python train.py --vocab_size=2048 --activation="swiglu" --attn_scale=0.177 --parallel_block=false --init_std_qkv=0.0484 --decay_fraction=0.809 --decay_shape="linear" --doc_mask=false --dataset="wikipedia_en"
Each number is 200 + 20 x the weight over its row's rms, rounded and kept within 0 to 999. Layers, rows and columns count from 0. The size before them is the row's rms in percent of the matrix's.

# layer 2 MLP gate, 256x96, rms 0.219, rows 104-175, columns 32-63
101,197,245,220,210,206,209,184,217,217,219,178,201,242,181,211,217,200,185,207,231,212,221,193,220,185,181,195,191,177,146,209,180
103,204,202,208,192,218,212,179,202,230,204,183,221,186,211,239,198,204,188,186,208,223,216,186,212,171,174,192,190,227,191,198,211
096,255,206,175,201,179,241,193,214,242,242,213,193,224,197,217,198,219,209,171,175,157,199,201,201,189,196,185,166,187,203,202,207
102,199,217,181,200,242,208,224,193,206,236,209,205,173,223,187,189,206,157,181,169,191,204,190,173,215,180,193,178,193,206,162,178
098,194,189,170,176,200,221,213,153,191,211,193,186,212,201,178,227,203,205,172,191,185,221,191,189,192,184,211,211,189,206,212,168
107,212,187,181,173,179,203,202,197,226,178,171,183,164,218,197,188,233,198,176,206,187,167,217,182,192,187,202,198,172,198,204,195
103,193,184,209,218,191,195,222,219,181,190,173,169,193,239,171,205,173,222,199,202,205,155,179,206,199,201,192,172,193,231,172,192
101,211,235,213,198,221,199,183,179,156,186,208,195,231,190,183,180,188,193,194,237,184,149,185,206,163,210,193,219,242,196,198,189
097,158,186,195,201,213,196,160,197,229,200,214,214,227,190,209,179,190,194,198,175,195,186,203,228,211,212,195,205,219,213,168,218
103,244,186,211,181,212,227,176,195,226,194,182,198,188,198,178,205,188,178,169,217,196,209,183,190,166,164,235,187,201,196,205,165
110,233,198,202,176,216,197,199,175,192,217,204,176,202,222,207,185,174,198,232,174,185,220,188,206,193,238,174,200,201,196,195,197
093,180,241,206,206,207,210,190,206,180,185,206,212,222,180,205,202,227,199,215,169,172,206,179,247,212,158,207,194,240,189,244,199
084,192,192,185,189,188,198,165,220,203,191,206,238,199,215,192,209,229,188,161,188,187,188,218,198,204,197,182,209,186,222,217,224
091,197,211,225,195,207,171,205,213,183,232,216,180,173,156,199,225,197,210,207,213,172,220,203,224,150,156,229,214,170,194,172,170
107,209,254,175,188,232,204,183,211,200,187,211,210,185,226,170,214,202,178,166,214,187,170,193,192,210,226,189,193,218,192,181,229
096,176,213,230,175,199,234,208,207,213,213,186,185,192,225,196,206,216,179,179,209,194,229,181,200,211,237,206,201,187,220,151,217
101,193,227,174,194,205,166,195,163,193,239,176,212,174,179,197,197,212,178,215,225,226,190,205,185,221,190,197,224,219,202,233,153
110,199,210,219,179,178,232,174,189,191,205,193,194,249,211,175,150,205,155,202,186,228,171,225,182,184,228,201,205,217,181,215,204
089,206,203,208,150,226,200,220,178,198,194,198,202,186,220,226,188,199,187,209,230,208,176,163,219,175,190,193,191,214,186,251,191
099,194,175,174,193,179,187,195,197,188,179,217,214,202,231,199,231,211,185,218,164,224,198,199,186,224,182,188,212,197,232,157,188
109,193,253,207,179,177,190,210,217,188,182,216,224,213,217,206,199,187,178,171,200,206,200,195,227,194,207,207,203,195,228,150,192
095,204,213,173,186,193,223,200,201,172,208,198,211,220,210,215,207,219,166,195,247,228,213,195,201,168,207,177,173,184,172,187,203
109,185,194,208,176,187,231,196,202,215,208,209,192,192,216,190,210,202,182,187,218,214,188,167,216,210,222,212,223,169,166,180,173
104,208,189,215,211,190,218,215,176,224,198,155,172,213,210,176,180,191,208,197,186,212,192,192,155,202,198,188,188,227,225,184,187
104,175,186,213,204,190,178,191,199,185,207,219,213,200,205,208,199,195,195,189,176,221,221,217,198,207,188,226,217,183,179,197,218
101,204,228,153,187,205,189,219,197,187,218,156,179,175,183,242,227,224,219,215,210,236,215,197,202,206,251,212,227,203,199,182,247
091,208,217,164,189,184,211,173,175,192,208,185,200,185,192,191,226,174,190,172,207,230,215,164,239,224,190,199,200,220,229,217,228
112,205,183,215,197,195,190,210,206,194,228,231,186,236,233,184,225,173,230,195,237,229,184,219,212,197,198,222,217,203,194,190,163
090,207,196,204,228,205,231,202,208,209,190,196,196,188,190,213,203,184,227,217,180,178,221,214,216,168,208,170,208,195,181,165,225
095,234,177,185,203,225,206,208,201,202,187,204,225,207,206,194,191,200,183,182,188,222,227,239,209,184,184,182,216,180,182,198,182
098,181,215,176,152,234,205,193,215,190,194,174,176,230,221,154,182,203,228,170,176,242,190,192,199,179,185,178,187,183,223,177,194
100,216,214,189,187,196,197,235,220,190,165,164,181,205,190,202,240,238,232,194,210,248,204,211,197,180,161,194,177,234,170,219,190
101,204,230,174,195,162,186,206,185,193,178,218,216,202,191,222,198,212,175,193,233,185,175,207,227,181,175,203,215,199,161,207,187
099,173,191,233,187,220,199,238,190,193,211,172,217,214,184,197,203,241,212,218,160,225,184,199,195,188,176,220,215,225,225,198,188
104,204,222,219,193,228,196,164,189,180,224,224,215,181,153,235,206,194,165,245,192,205,193,207,219,205,202,215,189,226,220,208,221
103,227,172,192,197,190,174,185,183,232,195,202,191,254,205,188,220,215,210,204,183,214,206,188,144,172,179,175,214,200,200,214,215
105,207,178,174,176,184,220,171,202,189,198,228,189,203,204,212,217,201,200,189,223,242,196,181,169,224,212,207,185,228,200,213,205
104,183,219,177,197,164,181,196,180,182,228,206,184,197,207,221,212,210,182,218,171,203,189,168,196,186,187,203,180,196,229,236,168
103,174,189,187,185,208,230,189,210,212,236,197,202,244,203,169,199,173,191,181,193,206,220,184,196,172,200,256,198,206,228,183,200
106,189,167,174,228,198,172,200,193,219,167,195,192,229,198,195,249,226,182,219,224,180,212,254,169,200,171,188,207,160,214,189,196
106,182,168,207,169,175,207,184,164,182,201,182,179,168,214,180,228,184,174,208,228,204,197,233,193,184,195,230,211,194,182,227,197
105,193,190,208,221,202,189,195,214,179,230,216,222,188,175,185,256,208,207,194,207,212,208,263,190,199,183,249,207,195,193,204,172
111,206,205,229,206,184,189,214,224,185,194,173,165,197,203,180,234,196,173,224,216,180,196,225,200,224,198,167,207,221,208,195,200
096,202,224,201,169,238,195,194,191,195,224,208,238,201,201,191,233,226,239,223,211,248,237,197,193,195,202,193,193,168,231,217,202
100,194,200,198,203,196,217,180,225,242,158,181,173,210,200,214,198,236,190,191,179,189,204,186,192,212,163,187,180,193,190,177,234
097,221,187,183,184,204,176,200,203,176,218,177,209,186,211,234,201,172,183,156,221,208,187,209,173,219,250,217,219,216,179,192,229
096,180,164,172,232,203,198,228,175,180,178,207,201,187,218,153,196,227,178,192,180,167,172,179,169,210,188,192,207,212,219,214,211
096,197,184,213,214,230,224,200,182,199,191,202,194,193,192,195,217,209,188,191,182,204,246,182,179,209,215,220,216,194,196,210,185
106,200,171,211,173,183,180,207,240,178,224,194,185,187,204,195,222,227,229,217,234,208,223,180,155,229,188,196,182,209,160,187,169
108,233,197,157,161,205,202,195,193,193,203,211,168,198,202,233,208,204,197,187,187,196,202,198,220,227,205,255,219,174,199,251,207
106,219,178,205,185,208,172,185,224,190,214,202,211,230,195,200,251,184,226,197,228,198,228,237,198,206,202,194,208,193,193,175,211
108,221,177,208,188,194,208,165,169,180,184,175,188,221,150,203,173,218,182,198,174,219,157,159,201,185,175,176,213,237,226,201,184
099,196,244,188,214,243,171,217,206,225,220,216,155,197,243,203,252,211,169,208,223,168,211,182,227,187,191,194,188,198,218,217,207
096,203,180,193,208,190,184,172,194,177,192,212,166,176,155,220,194,227,205,153,179,198,186,168,187,186,199,168,191,191,213,194,149
105,186,140,169,195,215,225,214,223,193,205,179,233,185,180,232,193,221,209,207,167,217,198,203,186,173,174,202,192,209,179,213,187
094,206,211,215,196,192,212,214,197,199,213,227,241,207,186,198,230,212,157,193,229,242,217,213,190,187,207,188,173,190,177,230,192
097,183,178,199,205,197,182,196,204,223,184,193,213,208,156,208,218,192,238,201,199,224,179,196,203,203,193,186,210,203,219,219,174
089,242,199,182,196,236,220,192,220,162,203,214,191,189,215,185,202,195,184,195,213,232,204,152,226,178,183,194,212,181,210,177,159
105,201,210,174,173,214,198,213,196,228,205,189,161,216,214,229,208,201,214,199,191,217,209,188,190,211,213,186,223,222,209,196,218
100,199,191,210,176,183,186,226,199,203,212,190,174,197,207,208,201,260,173,216,183,210,192,191,186,211,167,228,195,195,190,212,187
108,214,205,190,212,192,219,175,173,203,227,184,237,186,184,190,206,202,232,186,213,228,191,156,213,213,171,150,230,199,204,224,215
106,218,238,209,165,232,215,208,193,173,182,200,214,217,228,187,223,195,216,202,217,181,201,231,210,207,200,218,217,179,212,168,203
091,201,213,213,199,214,200,196,210,185,242,214,189,203,211,187,228,180,218,208,212,212,173,243,227,203,161,186,211,208,215,193,169
105,200,216,216,157,217,187,204,181,170,165,228,225,197,189,183,188,222,199,210,191,213,206,225,189,166,211,197,216,186,201,172,188
099,189,168,212,235,214,216,168,167,199,224,202,263,187,217,192,206,189,173,203,200,196,200,218,199,150,232,237,195,202,207,186,204
095,202,197,205,177,173,205,223,215,154,228,214,217,202,183,178,157,209,195,183,199,188,193,237,190,202,171,209,179,197,205,184,231
098,237,190,167,229,223,227,192,196,212,178,204,205,219,211,189,235,199,205,189,165,214,167,206,213,213,214,209,240,208,180,219,230
108,209,198,201,177,219,208,198,203,167,222,178,206,198,213,204,271,216,235,167,226,182,222,197,181,197,222,182,193,229,212,212,199
094,181,207,214,202,212,201,223,232,188,213,199,201,215,187,181,219,178,186,185,195,185,220,201,213,193,170,212,180,184,183,198,189
098,184,239,179,192,196,187,209,176,194,164,234,183,193,207,234,200,196,179,194,186,197,207,212,198,171,180,190,208,212,158,232,220
106,223,209,192,197,220,166,140,189,170,220,199,208,235,220,195,211,200,212,188,216,183,188,177,173,214,209,207,223,160,194,197,205
100,211,232,227,168,208,232,183,190,209,202,196,180,206,170,185,219,198,181,184,204,175,220,223,192,237,186,167,194,133,188,194,181
# layer 2 MLP up, 256x96, rms 0.21, rows 104-174, columns 32-63
113,213,178,195,187,204,203,188,191,175,164,198,216,243,195,160,169,208,205,170,183,209,200,203,233,186,187,203,192,205,230,202,216
100,221,193,197,223,214,206,165,214,195,202,198,183,173,182,195,149,186,223,202,204,179,197,184,201,174,224,222,196,169,199,186,194
094,185,216,223,245,207,195,216,200,206,206,184,205,210,209,164,204,174,156,198,238,184,188,248,232,199,199,203,180,192,184,239,173
097,245,215,201,195,187,187,203,177,186,204,171,186,231,221,201,188,225,177,214,173,245,218,198,241,232,233,196,207,208,206,202,215
093,174,201,198,192,221,171,224,191,194,175,217,201,195,179,176,200,195,192,173,188,207,234,186,180,179,198,220,179,200,174,167,187
107,217,238,180,198,164,215,185,208,189,204,223,237,193,212,218,163,194,197,189,211,189,199,191,189,223,247,191,190,227,217,189,181
107,223,200,220,248,193,207,192,185,202,213,199,199,203,213,191,163,216,206,173,203,195,212,204,200,227,235,210,200,189,204,193,212
103,226,221,212,216,208,173,210,196,228,166,228,172,210,212,210,226,193,216,162,186,199,218,204,230,190,175,214,172,168,209,204,194
099,207,215,215,214,180,199,201,173,188,211,253,179,189,204,203,201,204,231,215,181,197,187,204,165,198,197,198,221,211,190,171,255
094,179,219,198,207,209,219,182,201,185,178,210,222,184,187,205,174,207,174,227,205,191,180,215,202,198,200,225,225,208,228,166,204
107,200,168,214,192,205,202,208,211,177,182,211,188,206,149,195,203,188,214,155,195,201,199,205,200,171,203,187,201,202,178,202,183
093,207,187,196,200,217,177,211,193,203,189,194,180,209,193,202,241,179,201,203,245,214,167,219,174,226,219,204,199,200,191,201,178
085,196,205,210,208,193,198,162,209,222,199,196,222,200,249,172,207,205,210,178,201,200,211,206,195,228,202,189,202,189,180,204,182
093,180,170,204,220,193,204,199,188,203,191,237,180,196,166,223,234,192,216,209,181,162,182,192,161,173,211,199,208,207,175,200,212
098,201,229,193,191,229,169,187,181,188,157,219,179,213,194,163,192,194,199,219,194,193,174,194,189,181,216,197,225,230,177,207,213
101,196,195,209,190,180,185,219,200,210,187,214,207,199,191,208,226,213,175,208,163,160,197,215,168,187,196,235,200,206,179,196,216
103,217,215,210,195,187,208,185,179,210,182,241,189,178,214,197,203,179,220,204,215,199,179,198,236,189,210,160,180,185,212,206,198
101,218,204,211,214,188,219,186,230,182,228,195,201,226,187,214,211,204,203,174,164,197,172,239,188,194,191,197,149,219,211,171,234
097,233,204,179,199,197,203,210,214,210,207,180,159,179,185,208,165,192,145,204,176,194,164,217,161,215,194,222,187,211,216,194,199
091,198,178,195,199,184,160,225,203,194,183,180,198,236,189,236,224,217,220,187,194,189,233,171,210,179,175,194,233,209,211,197,186
101,231,197,190,166,201,185,178,215,177,194,194,207,208,232,170,160,225,191,224,216,242,219,217,203,191,237,228,198,193,212,204,150
100,197,172,190,229,176,206,198,203,214,202,238,172,180,179,187,191,190,206,198,185,182,190,169,173,156,205,201,188,197,202,199,205
103,203,234,207,175,239,179,222,212,186,207,181,195,202,164,195,219,198,220,209,203,206,183,199,197,156,213,187,198,231,195,201,216
106,222,154,186,184,239,242,207,226,200,199,197,233,232,195,208,212,244,178,186,164,179,194,212,205,202,210,239,177,222,164,179,198
104,235,186,215,200,212,215,201,183,217,176,223,200,176,186,188,235,194,186,194,172,176,189,185,233,186,179,201,203,203,221,204,208
088,201,172,175,212,197,256,204,213,195,208,198,171,202,199,197,234,195,192,240,181,208,206,197,187,179,227,194,171,224,215,220,182
094,212,167,241,208,177,216,192,190,180,185,184,207,189,194,206,204,203,162,168,221,231,211,203,190,201,189,181,195,235,222,211,189
098,205,212,185,234,195,216,188,158,217,193,190,203,209,185,161,191,191,195,204,210,187,165,182,239,207,196,199,219,237,235,226,177
090,201,216,201,210,207,227,193,200,203,187,213,220,175,199,200,202,209,204,186,186,175,229,203,176,190,185,195,196,187,188,168,232
091,185,196,166,165,240,232,200,210,207,242,174,181,173,179,232,242,214,222,188,217,197,230,220,206,206,199,168,236,212,176,197,194
097,227,207,190,221,213,214,203,188,184,201,229,188,192,216,200,194,208,172,221,260,141,198,233,200,194,162,252,172,170,192,207,203
101,195,215,206,222,201,193,217,189,211,164,183,208,175,207,174,194,197,151,199,193,209,174,193,229,197,200,190,185,220,232,222,176
106,217,227,215,212,219,207,169,199,241,191,189,222,180,195,184,198,204,217,223,176,242,189,179,175,241,226,192,225,208,220,200,210
100,198,209,202,192,204,196,196,223,196,212,186,224,193,201,201,179,243,179,182,222,237,238,174,216,168,230,239,214,202,196,208,212
099,189,191,223,199,212,195,213,198,163,207,208,202,186,169,185,170,192,183,210,212,205,220,207,220,205,149,187,203,234,194,190,192
097,194,211,232,207,180,230,220,202,194,194,195,219,249,209,237,211,185,217,206,227,198,162,198,240,208,216,239,211,173,203,184,201
104,198,233,181,206,182,227,184,225,225,190,198,223,193,273,208,195,191,188,197,204,215,187,233,157,239,209,215,221,183,208,161,208
093,216,217,211,212,190,198,190,185,167,203,198,231,216,230,206,218,210,198,214,192,181,202,192,211,200,182,193,259,226,230,172,197
103,176,222,183,233,163,213,190,194,236,192,216,212,202,214,231,224,226,191,185,173,202,184,203,195,230,202,179,180,178,185,228,206
098,185,194,199,210,191,203,214,243,205,186,212,240,193,196,219,220,224,235,204,218,206,171,219,181,200,187,191,189,182,171,189,152
107,208,200,194,166,225,165,232,196,187,172,228,223,195,209,212,204,187,190,186,220,168,221,240,202,186,196,159,163,203,215,182,212
101,202,232,190,171,208,204,227,218,203,171,199,210,213,192,198,189,199,237,215,221,211,199,223,221,170,174,192,198,184,198,216,212
105,192,198,151,193,186,201,228,193,205,203,196,188,204,191,198,221,198,169,178,224,179,200,175,178,166,188,206,145,183,195,202,207
099,147,200,249,207,221,163,212,207,236,205,193,203,215,214,212,222,178,186,162,209,251,208,186,191,224,191,239,205,170,193,179,199
102,207,202,220,209,203,182,215,202,224,228,188,188,211,184,217,216,210,210,205,196,195,189,198,206,217,171,258,202,208,192,170,216
100,137,218,198,165,218,189,189,200,211,194,179,196,216,213,200,219,174,223,217,191,228,205,219,241,248,194,214,186,169,184,190,187
092,174,228,176,181,194,194,186,200,207,210,182,240,205,220,203,166,193,219,177,203,215,217,224,227,153,201,218,187,213,197,212,227
097,200,225,222,202,166,196,197,180,207,200,210,187,205,216,205,206,179,229,185,231,196,161,251,208,182,182,181,183,181,199,187,201
104,175,216,159,153,198,197,202,207,206,175,186,213,180,213,214,207,185,198,187,178,186,212,177,197,191,216,204,221,212,203,213,209
100,200,181,188,203,237,195,192,207,133,207,205,211,212,217,200,176,187,183,190,184,203,191,198,175,210,198,203,185,212,176,190,216
103,203,212,195,216,180,169,207,171,217,218,253,222,231,223,199,200,195,213,178,213,215,204,203,170,214,199,173,257,199,238,177,216
104,151,210,215,222,214,182,218,189,197,194,176,211,203,219,193,192,180,199,209,213,187,221,214,191,198,220,222,214,174,225,166,199
105,195,212,192,209,223,190,200,173,198,186,209,179,212,208,191,217,212,215,189,218,173,184,205,225,210,187,202,185,222,206,190,198
099,193,213,233,183,216,192,162,228,204,222,194,178,178,210,198,191,215,232,161,201,216,237,195,212,192,205,205,165,159,211,190,177
106,174,180,180,218,198,217,209,189,200,171,193,233,188,154,185,168,193,206,209,217,202,212,175,202,191,176,227,191,164,203,208,186
099,143,191,245,210,176,188,198,183,180,192,196,204,173,211,215,224,235,195,187,218,237,242,192,188,177,197,205,205,199,196,187,201
100,199,215,198,132,185,165,226,206,226,191,187,212,199,182,189,244,182,202,191,204,187,209,238,186,216,199,165,229,214,228,181,215
088,185,200,231,185,159,184,216,156,215,201,195,205,204,198,193,193,194,181,207,202,165,199,211,182,202,224,219,205,240,205,209,234
103,191,178,198,197,196,202,221,206,217,197,174,194,190,209,216,217,181,199,212,196,231,200,186,210,192,175,191,206,217,237,221,226
100,200,207,201,167,207,158,227,229,178,208,207,190,225,182,193,198,190,176,191,216,197,177,147,223,226,214,212,184,203,167,176,173
093,205,219,218,188,219,179,198,190,201,204,163,192,198,215,201,217,160,197,141,169,198,179,195,199,192,213,191,221,163,190,189,196
113,210,145,174,192,181,187,224,205,193,193,222,178,199,192,201,194,207,208,233,188,224,189,181,212,186,176,220,187,228,203,260,206
103,209,186,208,226,184,224,246,194,210,227,207,249,189,234,170,157,192,175,209,201,211,189,239,172,179,203,191,201,208,197,169,210
101,189,214,227,237,199,184,229,170,192,194,187,188,215,185,215,218,194,226,214,202,215,228,172,204,182,200,214,167,200,221,203,210
096,201,225,171,187,190,218,165,207,206,210,199,162,218,175,222,213,197,187,250,204,197,181,188,196,156,200,175,221,200,219,211,193
086,201,216,179,237,240,195,184,180,197,212,212,198,168,207,239,219,181,213,194,205,215,226,210,169,227,214,187,241,223,189,184,206
098,191,174,208,182,220,164,191,187,204,197,178,196,181,186,220,224,229,208,206,194,207,243,225,174,173,206,175,217,207,195,181,209
111,183,239,251,201,191,223,210,201,170,230,203,214,199,165,220,193,160,190,205,202,218,202,193,199,193,219,198,193,191,190,210,197
094,191,245,229,199,226,188,196,199,167,205,179,204,185,190,165,210,185,193,220,183,180,212,208,227,226,187,215,184,194,205,170,218
099,193,206,186,204,211,160,160,187,194,214,209,187,209,211,227,162,244,217,178,191,161,204,206,193,188,190,203,238,229,214,214,196
114,218,172,202,213,222,211,181,209,193,227,217,158,235,233,184,179,173,191,231,184,215,183,230,196,188,181,205,207,186,203,219,200
# layer 2 MLP down (transposed), 256x96, rms 0.198, rows 104-174, columns 32-63
105,187,200,225,175,196,210,201,181,191,171,204,187,160,195,204,193,197,179,220,220,179,219,230,229,184,214,207,171,194,173,155,200
100,183,207,183,197,224,164,189,208,165,202,200,195,234,196,193,202,184,240,194,232,226,207,210,178,220,212,143,227,151,209,203,173
095,200,201,222,167,214,182,207,206,175,214,256,206,187,197,221,208,192,201,196,264,200,176,213,196,229,234,221,189,192,227,215,197
100,225,206,211,197,222,187,201,196,188,215,189,144,218,205,236,201,198,149,174,190,208,181,170,216,174,193,196,226,179,190,214,217
101,222,166,195,207,183,183,240,150,182,222,172,216,229,219,193,220,183,217,214,213,158,197,196,169,263,190,213,210,188,176,196,194
103,184,189,200,199,234,231,195,196,200,213,206,158,239,199,234,192,207,175,218,169,210,212,210,214,205,200,191,202,208,187,198,227
106,170,164,201,213,195,208,182,197,162,237,165,175,208,185,239,182,207,199,215,205,261,219,187,200,201,184,179,191,165,209,174,214
103,187,204,169,180,199,203,214,192,216,204,187,208,196,203,195,198,188,195,220,229,166,203,189,185,234,208,158,235,254,194,176,190
098,184,235,182,201,196,196,181,204,190,177,184,196,200,217,189,199,184,190,222,221,200,231,201,184,187,202,202,227,199,190,148,201
096,195,166,219,182,197,253,173,204,207,190,185,249,172,194,204,211,206,180,193,218,195,205,169,211,200,155,199,178,229,196,182,201
098,201,229,205,180,186,201,221,175,220,233,175,184,215,238,197,222,182,225,224,190,217,228,198,233,220,189,196,205,203,188,200,209
091,203,190,189,212,198,204,200,186,222,239,221,166,200,205,208,224,200,191,202,177,235,204,194,195,186,203,185,202,196,186,240,187
091,191,184,168,212,185,216,206,219,181,177,192,194,186,163,220,179,185,189,235,218,202,198,208,203,169,231,221,183,222,176,223,204
093,208,242,168,190,191,168,196,166,204,250,217,222,198,196,194,195,226,221,223,208,161,229,189,232,207,183,222,217,212,221,198,209
102,176,210,189,204,234,160,196,218,215,222,191,202,204,212,196,206,197,216,197,207,201,222,219,231,200,193,196,222,221,227,181,195
098,212,229,219,217,213,219,201,231,195,180,202,186,199,187,185,199,195,214,192,200,205,230,183,162,186,193,194,213,190,205,197,189
104,192,240,183,226,242,225,217,203,191,216,172,204,187,171,187,206,182,212,172,190,214,212,201,204,201,203,203,188,200,163,185,204
098,209,171,188,207,208,154,193,170,192,194,225,209,169,206,177,196,192,196,223,203,221,224,195,209,234,176,180,199,144,225,203,184
098,212,198,191,212,202,210,195,167,237,212,165,195,172,206,221,170,228,196,187,206,211,168,177,177,214,218,218,196,205,183,204,190
097,176,216,225,196,198,221,208,206,189,168,200,192,164,251,220,182,228,198,178,191,217,178,210,177,195,206,184,207,223,195,222,211
103,189,204,170,215,218,199,235,220,191,184,201,204,222,205,227,188,205,232,195,205,219,169,189,197,212,164,240,203,193,163,179,216
095,179,211,196,179,195,235,210,187,211,213,203,185,214,185,186,139,195,205,217,234,167,218,180,185,179,199,224,206,205,193,215,185
099,231,238,206,187,234,223,218,184,235,212,188,195,193,199,183,238,206,195,203,212,187,229,175,209,188,193,187,173,192,183,215,208
102,196,248,218,220,176,188,221,138,184,168,200,171,166,233,204,191,209,205,202,230,207,185,212,182,181,181,163,210,174,252,189,214
098,198,226,202,191,214,208,223,195,208,217,197,196,251,191,218,187,200,217,206,192,201,232,193,185,214,194,233,240,233,199,205,160
101,213,198,211,210,197,244,194,190,215,180,194,169,189,212,200,202,178,159,206,186,240,174,190,195,194,211,216,198,201,195,201,202
094,178,199,206,240,204,229,194,200,177,211,219,197,207,178,184,197,199,218,197,198,182,208,205,181,196,202,212,176,233,180,204,189
098,192,209,182,247,196,177,199,213,208,207,181,203,193,199,209,137,201,166,168,178,183,215,218,191,209,210,165,222,175,211,230,215
098,214,175,209,224,201,221,198,212,207,173,212,225,180,219,211,194,176,214,242,194,156,203,208,191,205,227,184,198,219,199,207,210
096,179,206,166,164,191,217,233,227,215,169,220,225,205,203,226,207,192,203,172,214,208,220,219,211,188,208,183,213,227,209,206,207
095,226,201,196,220,191,219,248,233,194,225,199,231,190,197,179,226,226,174,208,203,197,207,210,184,172,164,193,200,219,218,193,199
104,180,198,229,162,215,204,190,194,186,209,198,198,190,197,216,172,196,176,190,209,205,193,174,235,221,222,186,214,190,216,186,232
101,191,155,170,164,225,186,217,175,183,242,168,224,222,187,161,201,175,212,164,204,234,217,197,197,190,222,212,170,210,180,179,174
102,172,219,216,179,182,171,219,163,192,259,214,228,192,206,182,206,193,174,230,183,191,211,200,202,197,200,186,189,242,211,182,192
105,172,188,210,196,174,210,213,241,184,164,200,189,190,183,188,177,238,187,182,210,187,202,188,205,199,202,211,205,190,193,192,222
101,247,187,214,206,216,177,187,200,179,199,165,205,163,196,144,204,192,203,194,212,195,201,188,209,203,174,208,190,200,168,218,230
102,210,204,222,184,215,214,208,180,230,200,208,203,168,192,183,232,221,220,187,176,206,195,210,229,187,196,170,216,192,200,182,214
101,181,198,185,164,189,197,222,191,218,200,163,177,204,180,183,166,194,205,191,177,208,219,196,195,208,209,199,157,205,193,208,200
104,210,174,169,222,215,214,183,215,188,225,228,213,162,172,174,151,168,195,169,205,214,175,184,195,188,185,190,163,200,186,202,169
093,214,165,185,157,183,215,208,180,208,191,216,201,176,199,197,201,208,196,174,195,182,204,209,189,210,206,215,176,219,179,230,174
104,195,226,213,212,213,191,213,183,200,245,187,187,201,225,196,211,214,193,219,219,196,190,197,166,178,174,237,242,202,201,186,200
096,201,167,211,176,208,204,156,190,200,251,181,185,217,211,196,204,207,235,205,216,213,194,176,211,200,190,209,198,210,198,185,185
099,196,193,205,190,231,177,236,196,188,193,191,179,200,230,196,218,174,211,195,171,216,188,186,232,210,208,175,167,198,168,174,172
099,201,161,220,188,173,180,186,199,194,214,202,189,183,197,229,207,178,201,174,207,195,185,175,213,199,212,242,227,146,227,234,185
102,206,207,170,280,210,190,217,153,191,207,206,207,210,188,213,151,225,213,176,160,213,214,189,208,173,198,188,232,173,202,221,193
101,187,191,190,201,150,168,213,224,223,181,212,179,184,231,194,236,205,205,175,209,211,182,216,203,235,183,209,159,190,189,175,227
093,229,200,210,225,220,206,216,190,210,189,193,175,217,216,227,236,231,161,197,192,190,187,211,175,220,215,184,181,162,227,202,183
093,221,197,217,184,212,197,236,184,215,217,201,217,182,231,193,225,224,181,202,211,192,177,210,187,181,198,209,142,181,188,229,204
102,176,201,198,185,209,192,210,227,201,199,201,215,235,185,183,182,181,217,201,226,212,181,166,211,201,239,207,188,213,215,208,198
099,194,161,222,173,231,212,184,197,233,236,203,176,199,164,196,184,237,192,221,193,195,183,211,206,157,203,228,232,203,219,207,184
098,213,183,178,236,187,231,186,204,204,202,179,185,176,215,205,117,226,168,224,191,205,173,200,179,202,189,190,225,219,222,202,195
103,224,170,210,207,159,190,201,228,199,241,201,165,187,199,198,192,185,169,199,206,185,223,195,211,211,174,192,138,199,166,192,190
105,201,222,181,225,179,225,207,192,230,212,232,180,185,199,231,195,200,235,206,221,227,220,225,179,218,192,197,213,206,178,234,218
102,187,160,186,207,180,232,176,197,179,194,252,236,199,196,177,180,212,216,224,198,176,200,207,232,198,166,199,187,234,210,206,222
104,179,214,235,219,166,194,194,172,187,215,209,168,198,207,198,172,177,186,201,194,201,207,219,182,177,206,192,202,199,219,209,200
097,197,190,189,242,212,184,193,229,209,209,197,169,151,199,184,209,187,200,193,212,208,199,214,198,180,186,207,197,218,212,196,178
099,203,184,205,185,211,208,195,182,175,176,188,198,234,216,215,204,215,205,205,181,180,189,181,180,184,236,194,210,159,155,197,219
091,182,210,183,146,210,196,178,183,212,218,201,204,176,202,192,224,240,177,198,161,215,201,186,178,222,201,223,214,175,187,188,172
100,198,192,215,161,181,206,156,214,206,169,205,207,177,186,216,197,184,206,188,224,179,210,163,197,227,192,200,238,215,227,186,210
103,186,207,211,208,196,200,205,168,206,210,207,199,211,194,236,202,241,197,179,189,200,182,226,188,196,189,204,183,196,164,225,234
106,222,207,232,194,198,193,203,188,195,183,171,219,213,196,205,204,191,219,197,232,216,214,184,177,221,173,157,258,175,220,178,209
105,184,210,225,195,170,226,234,196,227,141,195,176,199,205,187,212,207,216,201,215,184,242,201,220,206,196,186,193,207,226,187,166
100,190,227,198,192,213,200,208,144,177,172,209,208,186,212,207,156,201,201,169,205,191,222,202,226,236,225,195,173,205,228,213,173
101,199,239,183,190,208,195,197,204,191,230,229,221,215,175,190,199,195,183,216,214,201,199,179,247,223,205,218,214,208,182,201,195
096,205,223,207,233,192,216,212,249,191,230,217,199,197,201,202,178,196,192,182,185,173,197,166,210,199,193,166,167,213,236,200,246
092,178,200,168,227,186,227,189,228,195,153,179,188,223,213,188,239,231,205,188,216,192,207,209,204,213,198,234,226,200,206,203,161
094,204,216,181,162,191,197,181,235,199,211,220,202,177,214,177,185,177,172,214,231,182,206,188,235,223,221,212,187,195,200,214,193
105,218,178,233,202,218,193,177,217,195,201,202,233,202,228,180,237,219,225,207,190,208,177,188,201,184,187,217,223,222,200,189,207
095,210,193,215,244,234,182,207,195,160,204,164,198,166,219,190,191,231,241,183,173,194,224,199,229,213,219,187,208,204,176,204,199
101,208,178,185,219,211,178,213,223,234,197,167,216,218,177,234,196,190,185,188,216,210,232,199,181,199,167,179,207,186,230,213,176
104,168,189,183,223,174,154,206,188,181,210,183,175,165,221,233,186,202,217,198,212,195,170,255,217,214,179,197,191,216,212,217,212